{"positions": "learned", "attn_scale": 0.0884, "init": "normal", "lr_mult_down": 2.0}
Each number is 50 + 12 x the weight over the matrix's rms, rounded and kept within 0 to 99. Layers, rows and columns count from 0.

# up: layer 8 MLP up, 2048x512, rms 0.0924, rows 1504-1530, columns 128-255
# down: layer 8 MLP down (transposed), 2048x512, rms 0.104, rows 1504-1530, columns 128-255
up1504:61 56 61 44 57 63 63 30 30 53 48 58 59 63 74 40 38 45 45 35 48 58 41 62 48 40 49 66 56 57 18 42 55 39 45 52 33 29 55 71 76 57 63 59 41 58 55 50 54 43 51 47 62 62 39 71 41 46 45 69 56 35 38 51 32 38 42 40 48 62 63 72 60 23 62 27 42 44 56 57 41 72 54 57 53 34 31 62 49 47 43 38 60 59 32 53 41 38 68 46 51 50 50 53 44 51 79 39 38 49 51 52 62 69 47 50 75 30 60 50 38 52 52 66 53 40 47 53
down1504:45 66 48 31 61 60 54 49 67 71 70 50 37 40 51 59 57 51 32 52 51 74 65 47 64 36 47 53 48 28 70 48 45 36 53 44 60 72 72 56 66 45 64 60 43 42 59 50 48 55 25 53 43 70 44 55 55 61 38 71 33 57 56 69 57 56 61 52 57 50 56 52 46 51 44 56 71 58 50 50 73 34 52 50 36 70 35 47 40 71 39 36 21 41 21 65 47 30 52 51 63 45 62 57 64 55 56 46 33 52 62 27 42 64 49 38 67 50 49 53 47 74 48 48 75 36 64 67
up1505:40 48 49 39 46 57 53 54 45 47 48 35 31 58 68 51 47 37 53 43 53 44 48 72 50 57 45 44 55 68 44 48 56 59 84 51 65 43 53 56 36 26 38 64 43 33 63 57 50 55 48 52 54 62 75 36 54 60 57 64 55 43 48 47 41 53 73 48 46 30 41 31 79 57 23 50 63 61 50 39 62 60 64 40 55 65 63 49 51 32 15 68 45 55 56 43 51 41 29 42 53 56 71 48 32 46 53 62 64 64 41 45 58 46 44 44 71 42 80 50 35 34 39 38 63 54 55 58
down1505:27 44 51 21 74 59 52 36 51 70 42 41 69 45 47 46 65 31 62 60 59 11 52 36 54 32 33 36 34 30 54 45 42 62 39 61 43 28 68 71 69 53 51 51 38 40 68 53 63 48 48 52 46 40 55 75 55 61 62 68 57 43 63 54 70 35 60 27 37 60 34 57 39 28 32 60 41 45 68 45 37 61 72 56 51 57 54 31 40 23 56 43 47 57 43 40 65 43 54 58 56 46 45 52 55 58 67 66 44 36 56 50 46 62 56 34 34 72 47 25 55 43 55 49 52 64 48 61
up1506:37 70 47 48 55 53 39 51 42 37 57 41 42 61 56 72 46 48 49 50 54 42 60 28 46 50 61 45 63 49 71 51 51 56 54 50 64 50 38 35 57 25 32 40 61 22 43 52 59 50 52 48 48 60 45 29 59 57 62 59 44 50 41 51 37 71 45 47 60 63 47 62 46 60 72 47 52 83 36 50 50 50 63 56 45 53 54 47 50 64 29 38 57 39 44 39 39 53 68 47 65 55 68 41 60 44 48 30 37 38 47 35 69 52 55 38 68 52 49 43 56 41 44 65 62 45 66 39
down1506:49 51 72 50 49 37 60 33 50 57 46 50 48 48 52 51 55 43 49 53 28 53 51 60 40 45 51 42 63 50 27 54 43 64 39 50 30 59 63 37 42 47 48 71 51 45 61 59 45 49 62 35 60 45 32 63 39 21 38 47 44 35 49 61 31 54 41 51 35 35 46 56 44 49 58 54 44 39 49 47 60 35 39 37 41 46 57 73 34 50 38 50 65 71 38 55 34 44 37 58 56 67 61 44 66 44 59 60 54 59 13 37 47 39 46 48 78 48 56 57 48 42 57 64 53 62 48 65
up1507:39 74 47 43 46 52 44 41 31 58 49 49 55 61 41 34 56 62 34 47 62 59 57 47 61 55 51 58 67 50 54 26 58 46 50 48 48 49 66 31 37 58 57 52 66 74 63 56 48 63 76 44 38 58 40 49 34 59 34 54 55 64 42 50 38 50 52 52 63 57 51 32 56 24 61 54 49 43 37 37 37 43 48 41 40 47 31 35 46 30 60 51 30 67 48 56 57 60 44 72 51 35 62 38 48 61 43 60 43 71 60 71 36 32 64 39 50 52 52 55 50 46 75 51 67 38 36 30
down1507:45 40 63 43 56 54 55 60 56 51 57 51 48 29 41 51 53 53 57 29 65 46 44 44 51 43 57 43 56 60 59 68 63 59 63 76 52 40 67 41 44 51 53 53 49 30 29 40 47 39 37 68 56 55 56 49 61 33 36 59 41 35 45 65 64 41 50 69 70 48 33 63 41 46 39 61 40 54 54 58 57 62 51 60 51 45 50 53 74 65 54 54 53 38 35 43 57 25 69 62 34 49 65 42 51 53 49 59 49 46 64 68 54 58 28 41 58 36 51 58 59 21 52 51 62 43 28 63
up1508:27 35 51 62 64 45 51 44 40 28 62 39 62 31 72 53 33 31 40 38 41 19 63 51 77 66 68 55 22 30 39 60 32 70 64 23 41 37 62 61 46 49 45 67 50 34 62 59 76 47 44 59 37 52 57 48 73 61 51 48 27 57 48 46 36 50 47 52 88 30 37 73 49 36 73 59 36 56 51 42 49 80 48 55 66 38 37 75 61 36 63 37 48 55 59 45 34 40 52 65 23 67 40 42 47 34 54 45 46 38 44 64 70 69 43 46 28 39 48 41 49 66 32 28 65 56 46 52
down1508:38 41 58 51 73 51 74 55 50 43 57 36 54 37 49 62 53 34 49 55 58 73 46 47 34 43 39 57 73 51 54 46 51 25 38 45 61 56 29 33 77 65 46 54 42 57 50 47 59 41 39 37 56 65 73 36 50 59 34 71 68 54 63 66 79 52 38 51 42 68 57 41 56 56 49 56 45 52 61 52 47 38 73 33 46 42 38 44 65 39 54 43 47 52 64 65 53 62 50 59 54 38 54 61 60 58 42 51 64 51 62 58 61 36 53 44 87 62 43 65 50 49 45 56 55 47 54 56
up1509:46 45 56 36 51 40 50 39 42 76 48 53 73 33 35 68 71 63 39 44 52 42 41 53 62 55 48 56 46 43 55 48 53 51 47 35 53 30 61 42 47 45 63 25 36 61 57 41 59 38 42 44 53 50 27 44 29 39 52 31 61 55 56 35 59 55 29 46 40 58 57 28 40 56 64 28 45 40 63 79 53 40 40 64 51 45 60 61 52 59 42 45 59 47 65 67 40 29 59 48 35 28 22 60 38 62 39 53 42 44 53 46 41 66 38 36 88 34 39 56 46 35 51 50 77 59 34 37
down1509:71 43 63 47 35 57 47 71 64 32 44 37 83 59 54 61 47 54 52 60 47 52 50 35 41 48 56 46 51 53 40 48 55 47 40 41 39 35 57 53 35 50 46 59 40 57 47 47 33 51 56 53 49 30 54 56 68 72 66 45 67 70 49 60 53 44 56 59 33 44 52 50 35 53 56 41 48 42 67 49 56 78 33 33 32 30 55 60 51 48 54 51 56 58 67 50 29 41 53 67 41 58 42 62 70 49 24 67 28 56 47 53 32 54 38 53 28 42 31 62 59 39 63 40 50 47 40 52
up1510:56 66 62 41 38 47 48 44 60 68 57 55 45 42 43 43 46 58 47 44 49 50 51 52 72 28 52 56 53 40 42 50 59 50 50 56 60 55 58 54 55 50 29 48 60 25 41 58 37 62 50 42 48 32 69 51 57 53 68 56 58 40 47 58 66 46 56 53 23 43 48 34 56 44 63 60 62 67 38 24 45 41 42 67 38 55 33 46 70 41 42 43 38 52 34 37 53 35 36 57 43 41 42 62 66 57 43 29 62 39 72 57 39 63 47 52 57 49 49 41 60 59 59 65 61 60 58 55
down1510:59 31 51 72 42 51 49 40 57 52 60 41 37 36 51 52 36 58 56 54 72 56 54 44 51 72 33 36 71 62 57 48 31 42 72 62 50 46 23 54 44 54 53 55 37 41 55 46 77 63 71 32 34 59 38 49 54 42 60 24 66 52 26 36 62 61 44 31 44 47 60 51 62 41 38 58 52 48 32 40 27 43 55 34 75 39 64 59 43 44 47 49 34 54 46 51 80 56 38 59 42 52 48 28 54 44 51 50 60 36 53 50 44 63 43 40 22 47 38 56 53 56 49 61 32 52 49 62
up1511:54 38 52 35 26 18 41 32 58 18 66 32 55 66 50 53 56 48 59 40 51 49 43 72 62 42 64 55 47 54 54 22 65 43 50 45 37 49 46 69 51 59 47 51 48 60 42 48 41 50 49 39 57 55 52 33 50 31 55 63 44 64 36 46 46 49 65 50 70 50 37 60 58 46 60 40 61 47 58 53 63 39 49 44 44 61 40 58 52 53 47 50 50 59 44 54 32 56 48 68 56 32 70 49 65 25 43 50 66 94 60 56 46 31 41 47 21 50 40 50 46 66 71 35 58 38 40 37
down1511:43 43 28 55 62 55 19 61 44 38 35 35 66 67 56 50 56 41 58 42 69 65 34 67 56 46 49 67 46 38 47 39 44 52 66 37 62 46 24 53 45 58 45 36 70 40 44 58 47 69 43 45 59 49 47 50 52 52 58 40 52 64 34 46 33 63 46 45 57 47 53 68 34 56 40 50 51 48 62 47 54 60 58 28 59 83 58 58 29 43 47 47 44 48 47 59 26 47 31 20 76 59 44 44 61 36 48 51 47 66 51 50 44 57 50 58 09 36 38 53 65 29 33 52 66 32 39 39
up1512:56 58 71 63 41 38 48 64 57 29 62 60 70 38 42 24 67 37 55 38 50 53 32 57 26 38 55 48 46 38 73 71 55 48 54 34 44 41 32 47 45 60 25 53 53 44 51 43 53 58 53 45 34 47 39 22 49 38 51 34 59 39 49 44 26 55 56 46 56 61 56 51 47 63 64 58 50 57 52 65 48 48 54 48 62 50 43 45 52 54 58 41 43 55 52 41 46 66 44 37 33 35 45 53 56 31 37 48 41 53 59 56 49 36 61 47 51 41 60 34 51 48 58 60 45 44 71 43
down1512:69 54 61 38 49 43 35 36 46 40 45 47 48 37 55 44 46 54 56 42 59 43 22 50 29 61 45 39 35 72 60 37 53 40 38 56 44 61 51 51 47 59 75 61 50 41 57 34 26 48 81 66 66 66 40 41 83 45 64 54 39 69 40 33 42 41 54 38 53 44 68 44 24 53 46 45 46 39 59 46 62 39 58 32 47 42 32 47 72 38 47 68 73 54 61 60 59 30 33 42 63 50 67 46 65 41 59 32 37 43 52 35 41 48 33 67 78 49 50 41 48 62 46 29 42 50 61 44
up1513:44 46 50 39 62 45 50 52 61 48 39 49 56 55 35 47 46 43 46 64 49 53 60 41 49 50 59 48 62 56 51 63 46 39 45 29 47 54 32 36 52 38 33 49 37 56 58 56 75 45 48 46 49 47 46 52 50 54 52 49 45 49 37 45 44 38 66 45 22 54 46 51 56 49 51 48 40 66 56 36 54 63 35 48 62 43 63 49 49 57 46 40 71 52 62 65 59 56 66 39 44 55 61 55 27 44 44 44 47 54 44 51 41 52 44 51 73 38 47 49 48 63 53 34 61 33 32 37
down1513:65 54 72 35 46 31 21 29 47 62 47 79 35 46 24 34 53 26 44 63 45 47 55 54 47 48 44 50 60 48 25 37 60 56 38 51 69 48 35 27 58 55 73 59 64 48 61 57 44 65 47 60 41 61 51 34 41 59 57 34 46 65 56 54 44 55 53 31 37 33 55 49 53 74 07 29 57 54 35 44 48 71 62 53 59 50 45 28 55 34 66 28 43 75 46 24 64 44 46 58 36 43 62 43 67 58 66 49 35 21 42 56 66 53 50 49 66 60 56 38 87 30 60 41 44 60 31 58
up1514:66 44 43 34 34 57 37 64 33 46 58 52 39 41 41 41 74 36 71 46 58 42 64 64 57 57 52 51 71 59 26 49 39 51 47 61 54 62 52 56 64 50 58 49 49 56 46 49 56 39 42 33 36 48 59 37 48 60 55 50 39 55 52 41 38 45 40 37 51 30 52 63 56 61 42 22 56 37 45 53 68 44 49 60 78 33 41 48 30 43 58 57 51 60 68 38 41 40 41 60 44 52 53 51 37 71 60 67 29 71 61 61 55 42 53 61 27 73 51 43 53 56 57 46 53 60 37 43
down1514:61 33 72 55 51 75 23 32 66 33 60 65 41 26 37 46 67 56 54 43 45 54 64 48 69 46 50 40 54 53 36 61 16 42 37 40 57 49 54 66 47 42 44 58 82 40 58 50 55 43 55 43 29 50 55 31 54 53 36 63 35 38 51 45 45 43 28 54 57 59 40 63 45 58 56 56 58 35 52 41 58 42 54 43 54 47 52 62 55 39 44 53 52 50 47 61 47 43 31 49 62 42 66 52 49 72 52 30 33 54 33 38 66 57 35 51 26 39 39 70 69 37 56 63 56 35 68 51
up1515:59 37 56 79 65 70 76 42 54 69 74 45 58 48 38 59 68 57 70 34 60 54 40 20 32 67 52 20 79 54 67 38 35 42 58 53 50 35 38 46 38 58 59 40 56 48 54 53 47 47 59 63 58 61 30 51 53 51 42 31 45 57 50 46 39 50 44 56 79 62 47 64 44 49 60 34 48 54 52 25 53 57 43 66 68 40 31 63 36 46 58 47 43 58 51 38 48 37 51 63 64 60 52 26 56 50 50 32 57 48 68 47 42 56 55 52 45 50 39 29 56 74 65 57 39 55 84 27
down1515:38 10 54 44 08 81 63 33 64 17 61 66 60 39 20 59 42 45 59 41 46 57 34 47 43 27 55 48 47 50 32 61 41 31 70 35 26 56 56 37 30 75 58 58 40 39 22 49 45 43 51 51 31 44 46 73 65 45 73 57 61 35 34 65 41 40 44 48 48 33 59 45 81 64 33 47 68 55 50 22 80 70 40 42 38 53 50 55 47 46 72 41 58 26 54 56 55 27 55 47 52 77 44 47 51 70 25 51 31 36 51 40 49 60 47 40 45 60 34 62 45 73 58 46 56 60 46 56
up1516:45 53 45 36 41 61 51 44 65 55 72 51 64 56 37 51 45 69 54 46 54 66 52 54 42 20 65 61 37 36 85 62 48 25 64 32 45 45 56 49 39 08 51 43 61 32 23 41 64 45 64 52 38 63 45 59 35 42 48 67 48 52 63 40 41 48 36 58 47 42 88 30 59 34 60 48 37 48 64 53 57 64 56 42 42 59 74 34 42 63 54 52 29 33 84 54 45 41 29 39 47 79 43 32 48 39 33 58 38 37 54 70 54 44 72 51 41 54 50 23 55 56 57 63 61 47 22 46
down1516:57 45 56 66 37 53 54 42 59 46 29 47 55 58 46 47 45 50 55 34 51 28 59 57 51 28 58 53 43 42 59 43 65 27 65 37 65 74 59 60 44 49 65 50 45 56 42 34 34 37 59 56 37 60 53 29 62 56 53 54 58 36 55 61 61 58 58 40 44 46 65 48 50 52 54 41 39 61 64 30 65 65 44 70 62 56 56 73 53 45 65 71 49 49 34 43 70 29 47 38 57 49 57 33 64 44 47 47 54 48 53 45 43 26 59 43 00 51 46 50 61 47 50 36 59 39 74 42
up1517:63 51 29 47 54 20 72 43 59 58 23 50 32 55 49 45 63 54 41 64 73 46 39 44 50 45 49 46 57 53 48 48 64 50 44 68 59 53 55 45 27 51 29 56 34 37 44 43 48 64 25 62 42 59 49 26 63 65 49 33 53 34 40 41 25 62 50 25 46 65 64 51 41 36 63 56 61 46 58 67 28 52 35 60 27 32 30 39 57 59 69 52 74 42 45 53 42 54 37 30 79 58 51 58 54 51 41 52 61 37 53 30 41 39 67 63 29 62 61 23 42 29 59 62 51 46 36 53
down1517:46 40 42 46 37 40 44 39 55 32 65 55 46 47 59 65 41 22 37 55 53 58 55 44 46 38 43 61 49 53 34 53 52 37 49 48 48 45 39 42 46 36 45 26 36 52 76 61 52 42 46 62 37 48 28 42 67 58 34 38 44 69 58 55 54 41 27 49 73 18 45 31 44 47 46 52 40 28 49 33 62 65 57 58 59 54 63 57 54 65 55 44 60 65 63 49 54 45 46 58 67 38 58 50 31 67 56 51 54 53 46 50 41 53 54 39 42 66 27 37 66 57 24 49 47 36 53 37
up1518:53 32 57 52 40 67 59 30 48 54 39 57 64 49 64 67 47 37 63 60 52 57 43 41 59 42 65 69 47 48 41 65 23 53 47 51 43 66 56 48 49 50 63 43 47 60 68 66 66 39 46 61 64 53 72 44 47 42 51 61 54 38 67 47 59 61 34 43 51 62 56 70 52 26 42 64 32 40 62 61 64 13 66 36 38 51 50 56 53 56 57 29 63 42 67 59 55 39 46 39 50 46 49 45 36 47 37 49 62 70 67 56 37 33 46 53 72 51 39 32 42 51 43 55 47 54 37 50
down1518:53 42 48 48 48 58 30 44 51 51 41 61 55 57 51 57 35 49 56 28 52 41 49 52 60 43 49 46 42 37 70 48 50 53 64 57 49 52 70 58 46 38 56 48 54 63 54 49 47 49 48 39 63 45 53 72 41 59 47 55 42 64 48 41 59 59 66 51 32 61 47 59 33 72 43 60 38 47 40 59 62 56 49 51 55 58 45 57 48 60 49 67 54 28 42 56 64 54 55 61 70 57 55 43 65 68 65 42 53 65 43 42 52 47 57 59 59 40 42 27 48 58 53 56 45 45 60 54
up1519:53 52 31 49 48 60 46 56 74 47 29 44 58 50 59 60 54 45 39 53 65 63 51 54 43 53 46 40 49 29 62 46 57 41 21 44 54 58 36 52 44 32 46 40 74 52 36 60 44 24 31 34 67 43 58 50 48 67 52 53 76 48 91 43 46 49 46 36 61 62 39 47 53 39 86 44 75 65 34 39 56 59 45 51 65 57 54 46 55 55 51 40 41 38 49 53 26 45 39 27 50 49 59 62 62 49 49 55 62 36 39 32 54 50 56 67 77 56 51 50 52 30 63 39 36 54 34 62
down1519:44 39 33 42 60 47 53 20 41 57 57 14 41 49 72 43 57 66 51 53 65 53 50 50 44 61 73 26 67 40 38 52 49 83 57 49 71 58 63 54 57 47 34 52 43 30 42 39 27 49 29 50 50 44 70 47 50 46 54 47 42 55 43 77 55 62 46 50 52 52 33 48 50 42 54 39 55 50 60 54 52 52 34 59 20 33 45 33 62 46 63 26 41 52 38 57 56 47 51 48 47 57 35 43 51 46 64 42 61 44 26 33 31 23 46 51 48 53 37 59 63 42 48 44 48 52 35 60
up1520:44 54 58 49 56 21 35 49 43 57 74 67 70 38 60 35 42 71 44 61 54 30 68 44 66 19 42 56 62 45 48 40 46 42 34 43 42 71 50 24 51 47 31 44 54 54 65 49 36 53 62 34 42 48 46 72 39 48 61 53 57 46 58 26 49 63 33 35 74 42 43 44 60 41 55 60 50 33 35 53 53 54 47 63 39 59 66 27 55 53 61 44 36 48 52 42 69 41 58 50 33 52 15 60 44 29 34 36 46 46 51 56 59 67 81 36 73 48 48 62 45 45 54 36 60 44 62 37
down1520:42 46 71 29 57 44 27 22 38 35 49 43 61 41 51 54 43 49 46 44 39 56 75 30 42 63 46 45 48 47 49 50 43 56 60 59 28 45 51 30 37 28 61 49 55 74 73 50 35 61 32 55 47 45 42 56 27 36 42 61 50 52 60 37 63 62 35 54 56 60 48 63 32 37 72 67 52 59 52 48 32 62 52 63 45 56 47 46 46 59 57 28 46 46 51 38 57 49 50 52 55 56 61 47 48 31 43 33 26 41 38 68 79 55 62 53 44 47 65 35 63 52 37 56 70 65 46 55
up1521:54 45 51 38 56 58 78 28 49 47 54 46 61 46 19 65 50 35 27 39 48 41 57 55 40 60 57 51 64 49 61 43 73 62 53 33 65 62 54 40 38 57 38 40 51 67 55 29 50 64 38 52 48 50 44 63 51 44 45 68 64 55 63 58 56 53 46 63 56 60 34 30 26 47 55 53 24 36 54 41 53 48 50 41 58 57 50 52 47 60 37 51 64 45 56 56 45 59 55 40 55 63 71 68 53 35 63 60 51 56 61 67 38 56 37 74 68 64 53 51 27 33 62 73 58 51 43 53
down1521:38 53 39 39 42 45 47 10 32 61 61 53 38 38 47 45 54 26 63 55 39 40 66 50 61 64 55 69 43 39 29 39 50 24 41 58 66 66 73 34 56 54 37 45 47 42 44 72 51 57 25 58 55 70 63 44 43 49 29 47 47 45 40 61 59 48 48 67 53 39 61 47 52 39 48 52 54 35 36 62 28 42 59 60 32 32 54 41 48 56 38 33 66 45 57 20 42 31 60 61 56 32 48 46 49 60 57 60 42 65 40 47 23 54 63 70 65 47 50 34 68 52 40 63 66 49 53 52
up1522:16 44 37 52 61 40 62 46 35 34 59 68 37 44 62 53 43 60 60 43 42 57 61 77 49 61 43 40 61 70 51 44 53 47 60 62 65 47 61 52 47 40 36 48 41 66 49 57 36 58 47 60 38 63 46 52 53 59 64 47 58 43 35 72 47 57 60 42 47 52 56 50 55 73 46 49 64 52 49 38 62 41 41 49 45 63 44 51 68 57 69 66 61 47 57 52 37 51 50 55 54 71 46 50 45 51 44 40 64 37 52 45 50 50 52 51 14 51 70 37 52 59 60 49 52 68 68 54
down1522:53 57 48 38 47 58 52 66 60 49 46 48 64 46 57 57 42 28 51 72 34 31 42 50 50 50 56 43 41 57 44 62 39 66 34 41 62 43 44 46 53 30 51 52 48 35 44 54 47 37 51 39 67 52 40 54 36 51 34 42 37 44 41 39 58 62 49 60 48 55 45 35 35 54 38 60 60 34 45 49 47 35 42 26 43 49 46 51 27 48 56 62 74 40 52 60 42 56 40 54 75 92 53 61 36 54 44 43 63 46 54 69 60 37 46 36 86 57 63 29 50 43 39 52 66 37 55 56
up1523:38 58 48 58 47 53 60 61 45 49 47 58 49 51 33 42 45 48 61 61 53 56 48 49 57 59 59 74 53 37 41 54 49 50 29 44 59 56 39 55 52 53 58 48 50 58 68 66 59 49 38 31 41 58 41 79 33 40 58 40 60 44 38 63 59 64 58 52 48 41 38 54 46 41 58 38 54 44 50 41 54 40 49 68 60 75 56 70 31 52 52 43 70 39 50 51 46 61 57 57 30 53 45 41 20 45 55 76 46 60 55 51 54 65 35 49 53 36 38 47 49 43 31 44 41 54 11 34
down1523:49 44 74 46 63 54 47 42 77 59 60 50 53 43 43 48 42 24 34 42 48 48 47 74 36 40 45 28 66 51 36 57 45 82 58 51 57 54 49 25 50 53 49 52 31 57 50 39 28 44 52 62 59 35 65 43 64 41 49 57 61 47 28 65 46 25 31 63 61 49 44 61 53 47 50 60 37 49 66 44 60 43 51 21 52 37 63 37 30 31 48 49 52 54 58 67 32 50 68 29 60 32 28 55 65 54 54 46 54 36 37 23 56 24 42 38 43 57 51 36 49 41 60 49 43 63 54 42
up1524:28 56 47 32 74 54 40 55 57 53 34 53 53 64 54 50 31 63 53 74 27 45 47 38 25 56 52 29 48 54 32 42 44 55 59 54 52 68 33 27 55 68 64 28 60 32 71 60 46 39 37 46 48 68 41 42 41 53 71 80 37 42 63 39 64 58 50 53 53 57 69 31 47 59 50 71 44 39 41 55 61 72 56 81 48 51 55 46 66 53 64 33 61 51 57 41 69 45 50 37 37 44 66 45 50 49 62 54 68 39 44 67 65 53 48 50 63 36 57 43 56 62 51 83 51 44 27 36
down1524:60 50 62 45 46 59 39 41 49 63 27 57 35 59 57 37 60 54 42 42 53 33 58 33 61 49 48 60 41 52 46 49 64 44 49 52 59 50 42 32 69 46 44 37 82 69 59 56 45 49 70 61 37 71 66 53 58 57 45 28 29 33 75 40 68 53 65 33 38 39 49 46 48 40 45 36 51 28 26 38 50 53 49 57 57 46 55 49 46 51 66 48 52 55 38 39 54 65 48 56 58 47 52 56 75 57 39 52 49 38 21 67 41 58 50 57 27 45 38 35 44 38 43 48 62 52 49 79
up1525:44 42 49 54 50 70 44 47 38 58 51 65 63 55 49 51 25 38 46 59 42 48 32 62 36 48 57 24 47 36 49 53 45 46 52 56 56 70 65 71 59 56 47 54 59 54 74 62 64 40 48 32 47 54 50 39 39 48 50 45 47 44 42 60 55 33 52 39 43 53 50 54 59 47 34 72 70 44 46 62 48 03 29 53 71 29 20 62 46 53 29 58 33 48 52 70 65 84 35 45 57 56 48 38 35 46 56 73 35 43 55 32 52 72 57 76 51 43 40 38 33 47 45 45 79 55 56 67
down1525:57 70 53 56 28 40 53 51 44 66 62 53 56 56 26 52 58 39 51 46 63 60 31 53 47 31 33 65 59 37 46 45 49 53 22 37 54 58 58 70 62 23 44 43 60 66 33 72 49 56 54 67 39 38 23 39 50 50 45 46 55 23 55 60 51 48 44 43 69 49 50 63 40 41 35 57 49 41 59 61 50 26 36 43 60 44 67 40 38 51 59 49 50 52 62 44 73 81 41 53 61 25 49 57 65 45 38 47 55 39 38 51 32 65 53 49 62 63 53 51 33 71 59 39 55 43 60 53
up1526:15 65 51 59 59 40 45 53 55 64 56 63 43 42 44 42 39 65 53 54 49 52 66 30 39 42 50 53 73 50 42 52 63 57 37 72 59 53 66 51 40 44 51 58 53 30 51 52 60 50 57 49 45 49 66 43 25 63 63 38 46 45 38 40 27 63 55 41 81 46 69 44 56 45 43 41 44 49 60 70 48 72 60 50 52 58 65 31 52 33 50 48 48 61 42 57 51 45 36 54 48 49 52 59 58 57 37 61 45 48 28 55 55 65 56 48 16 43 28 58 50 34 69 55 58 58 63 34
down1526:38 46 52 39 51 33 47 48 48 52 48 69 28 52 52 54 49 42 50 50 39 59 46 41 53 51 38 48 57 38 44 60 59 40 45 41 34 58 61 38 57 46 57 47 60 45 54 42 40 62 47 45 40 68 59 64 60 29 59 65 57 55 71 33 67 60 44 59 72 60 67 40 58 46 62 42 58 53 41 57 61 66 50 61 47 39 47 50 34 45 53 46 52 29 54 48 44 46 49 66 46 51 61 68 49 46 30 56 52 61 38 56 60 57 32 53 49 42 51 39 67 35 65 37 31 41 45 59
up1527:53 44 35 54 56 44 59 54 33 53 63 64 42 54 51 67 54 48 40 50 63 51 49 41 43 50 59 43 45 46 32 50 63 52 40 37 58 48 46 68 56 23 30 42 38 51 47 48 35 50 54 46 61 29 65 36 79 69 54 36 46 45 45 28 52 70 55 53 56 57 55 40 29 42 51 31 42 48 43 56 62 40 84 47 58 32 43 59 57 69 60 43 38 42 71 59 68 54 46 32 67 47 54 55 72 34 25 45 55 47 41 53 65 59 46 52 38 51 48 54 57 31 48 66 33 54 56 49
down1527:31 60 65 50 52 29 64 49 38 57 46 41 56 65 51 48 62 43 60 61 38 39 50 40 44 33 41 52 34 45 45 48 70 50 47 64 51 45 36 54 72 41 48 37 47 50 43 63 59 65 49 48 50 57 35 41 41 71 69 45 35 77 55 48 68 53 45 47 74 57 56 52 65 48 39 39 67 52 66 49 55 43 55 43 61 51 56 39 45 68 43 53 55 47 44 46 48 49 31 44 33 59 25 67 42 61 66 38 57 42 57 51 51 37 56 30 49 65 43 50 69 71 55 37 31 45 44 57
up1528:53 47 42 47 59 34 60 24 47 67 59 43 63 43 46 58 56 58 71 55 32 49 38 59 44 32 46 60 42 66 55 36 64 40 72 54 42 62 40 46 53 53 28 52 75 42 54 48 53 40 71 33 72 32 51 37 49 79 46 67 64 56 44 51 42 59 44 44 45 44 33 44 49 44 34 50 56 50 47 46 55 47 54 65 46 53 67 27 59 36 28 54 58 64 41 58 50 47 67 55 46 27 51 56 58 41 67 47 31 47 62 67 36 24 59 52 42 36 68 65 48 68 60 61 57 50 47 36
down1528:61 47 47 46 59 61 65 34 51 38 42 44 33 48 74 55 45 43 30 39 65 33 35 55 25 37 52 51 37 60 69 55 41 61 48 19 52 38 48 53 48 58 42 50 51 59 48 58 49 57 63 63 43 46 38 58 44 61 38 65 73 51 50 67 27 55 46 58 29 70 44 53 55 51 36 34 57 64 72 41 55 72 49 20 57 59 53 34 64 39 50 49 56 39 67 61 49 37 36 46 38 53 44 57 46 54 62 33 61 46 33 72 65 54 45 40 39 46 75 51 60 60 59 48 43 46 35 47
up1529:51 49 49 53 42 47 61 55 33 50 54 34 45 42 21 37 48 67 40 42 46 39 80 44 37 49 71 32 76 41 50 32 23 54 66 74 61 45 61 49 66 37 49 42 48 35 46 40 61 49 47 54 33 60 77 39 63 50 31 54 59 80 43 58 38 62 56 42 53 59 61 46 32 52 57 49 58 49 51 51 49 46 73 55 42 40 71 38 52 61 73 58 51 66 47 65 51 61 41 43 67 58 66 71 57 74 32 46 36 38 55 51 33 44 45 50 44 45 32 57 60 50 54 66 46 26 44 64
down1529:66 43 52 42 46 59 62 59 59 54 35 62 52 33 55 56 71 48 66 45 47 35 56 55 53 56 60 65 42 54 70 17 45 64 66 53 52 42 31 78 52 74 33 60 55 45 67 59 50 55 38 52 31 61 57 98 58 63 32 42 47 52 43 67 49 44 57 35 53 37 58 43 43 76 58 53 27 49 20 38 35 61 52 62 62 50 49 35 49 56 65 58 52 42 57 47 72 78 39 40 78 74 67 62 48 48 45 65 64 43 44 54 61 68 39 57 17 60 65 68 50 61 40 39 48 68 43 55
up1530:61 52 42 56 51 49 65 46 61 62 47 57 50 48 70 56 59 48 42 61 48 66 51 56 51 59 39 45 16 50 45 56 76 73 52 50 39 58 59 56 40 78 60 82 45 56 50 56 32 48 68 59 57 50 45 38 52 37 54 32 49 61 64 38 67 45 57 68 59 61 36 63 41 56 61 47 58 47 64 45 42 32 56 54 67 46 49 50 67 30 47 27 40 42 40 64 73 55 59 26 36 36 46 62 42 41 61 28 71 37 51 56 18 57 61 68 56 61 54 49 51 62 63 45 59 46 45 29
down1530:49 52 43 55 45 70 27 47 61 42 61 55 61 42 34 64 50 49 60 54 44 70 53 46 64 33 43 64 60 40 57 40 67 55 48 54 53 40 52 60 58 46 30 59 56 38 44 50 66 56 35 43 67 43 26 56 49 47 53 63 48 61 55 48 65 46 43 34 38 38 39 71 54 60 62 55 44 64 31 35 61 56 57 43 30 71 45 37 46 50 41 53 50 45 47 53 52 49 39 84 56 56 48 52 51 66 72 37 39 52 59 51 57 50 34 49 58 56 61 52 60 66 50 48 51 36 74 49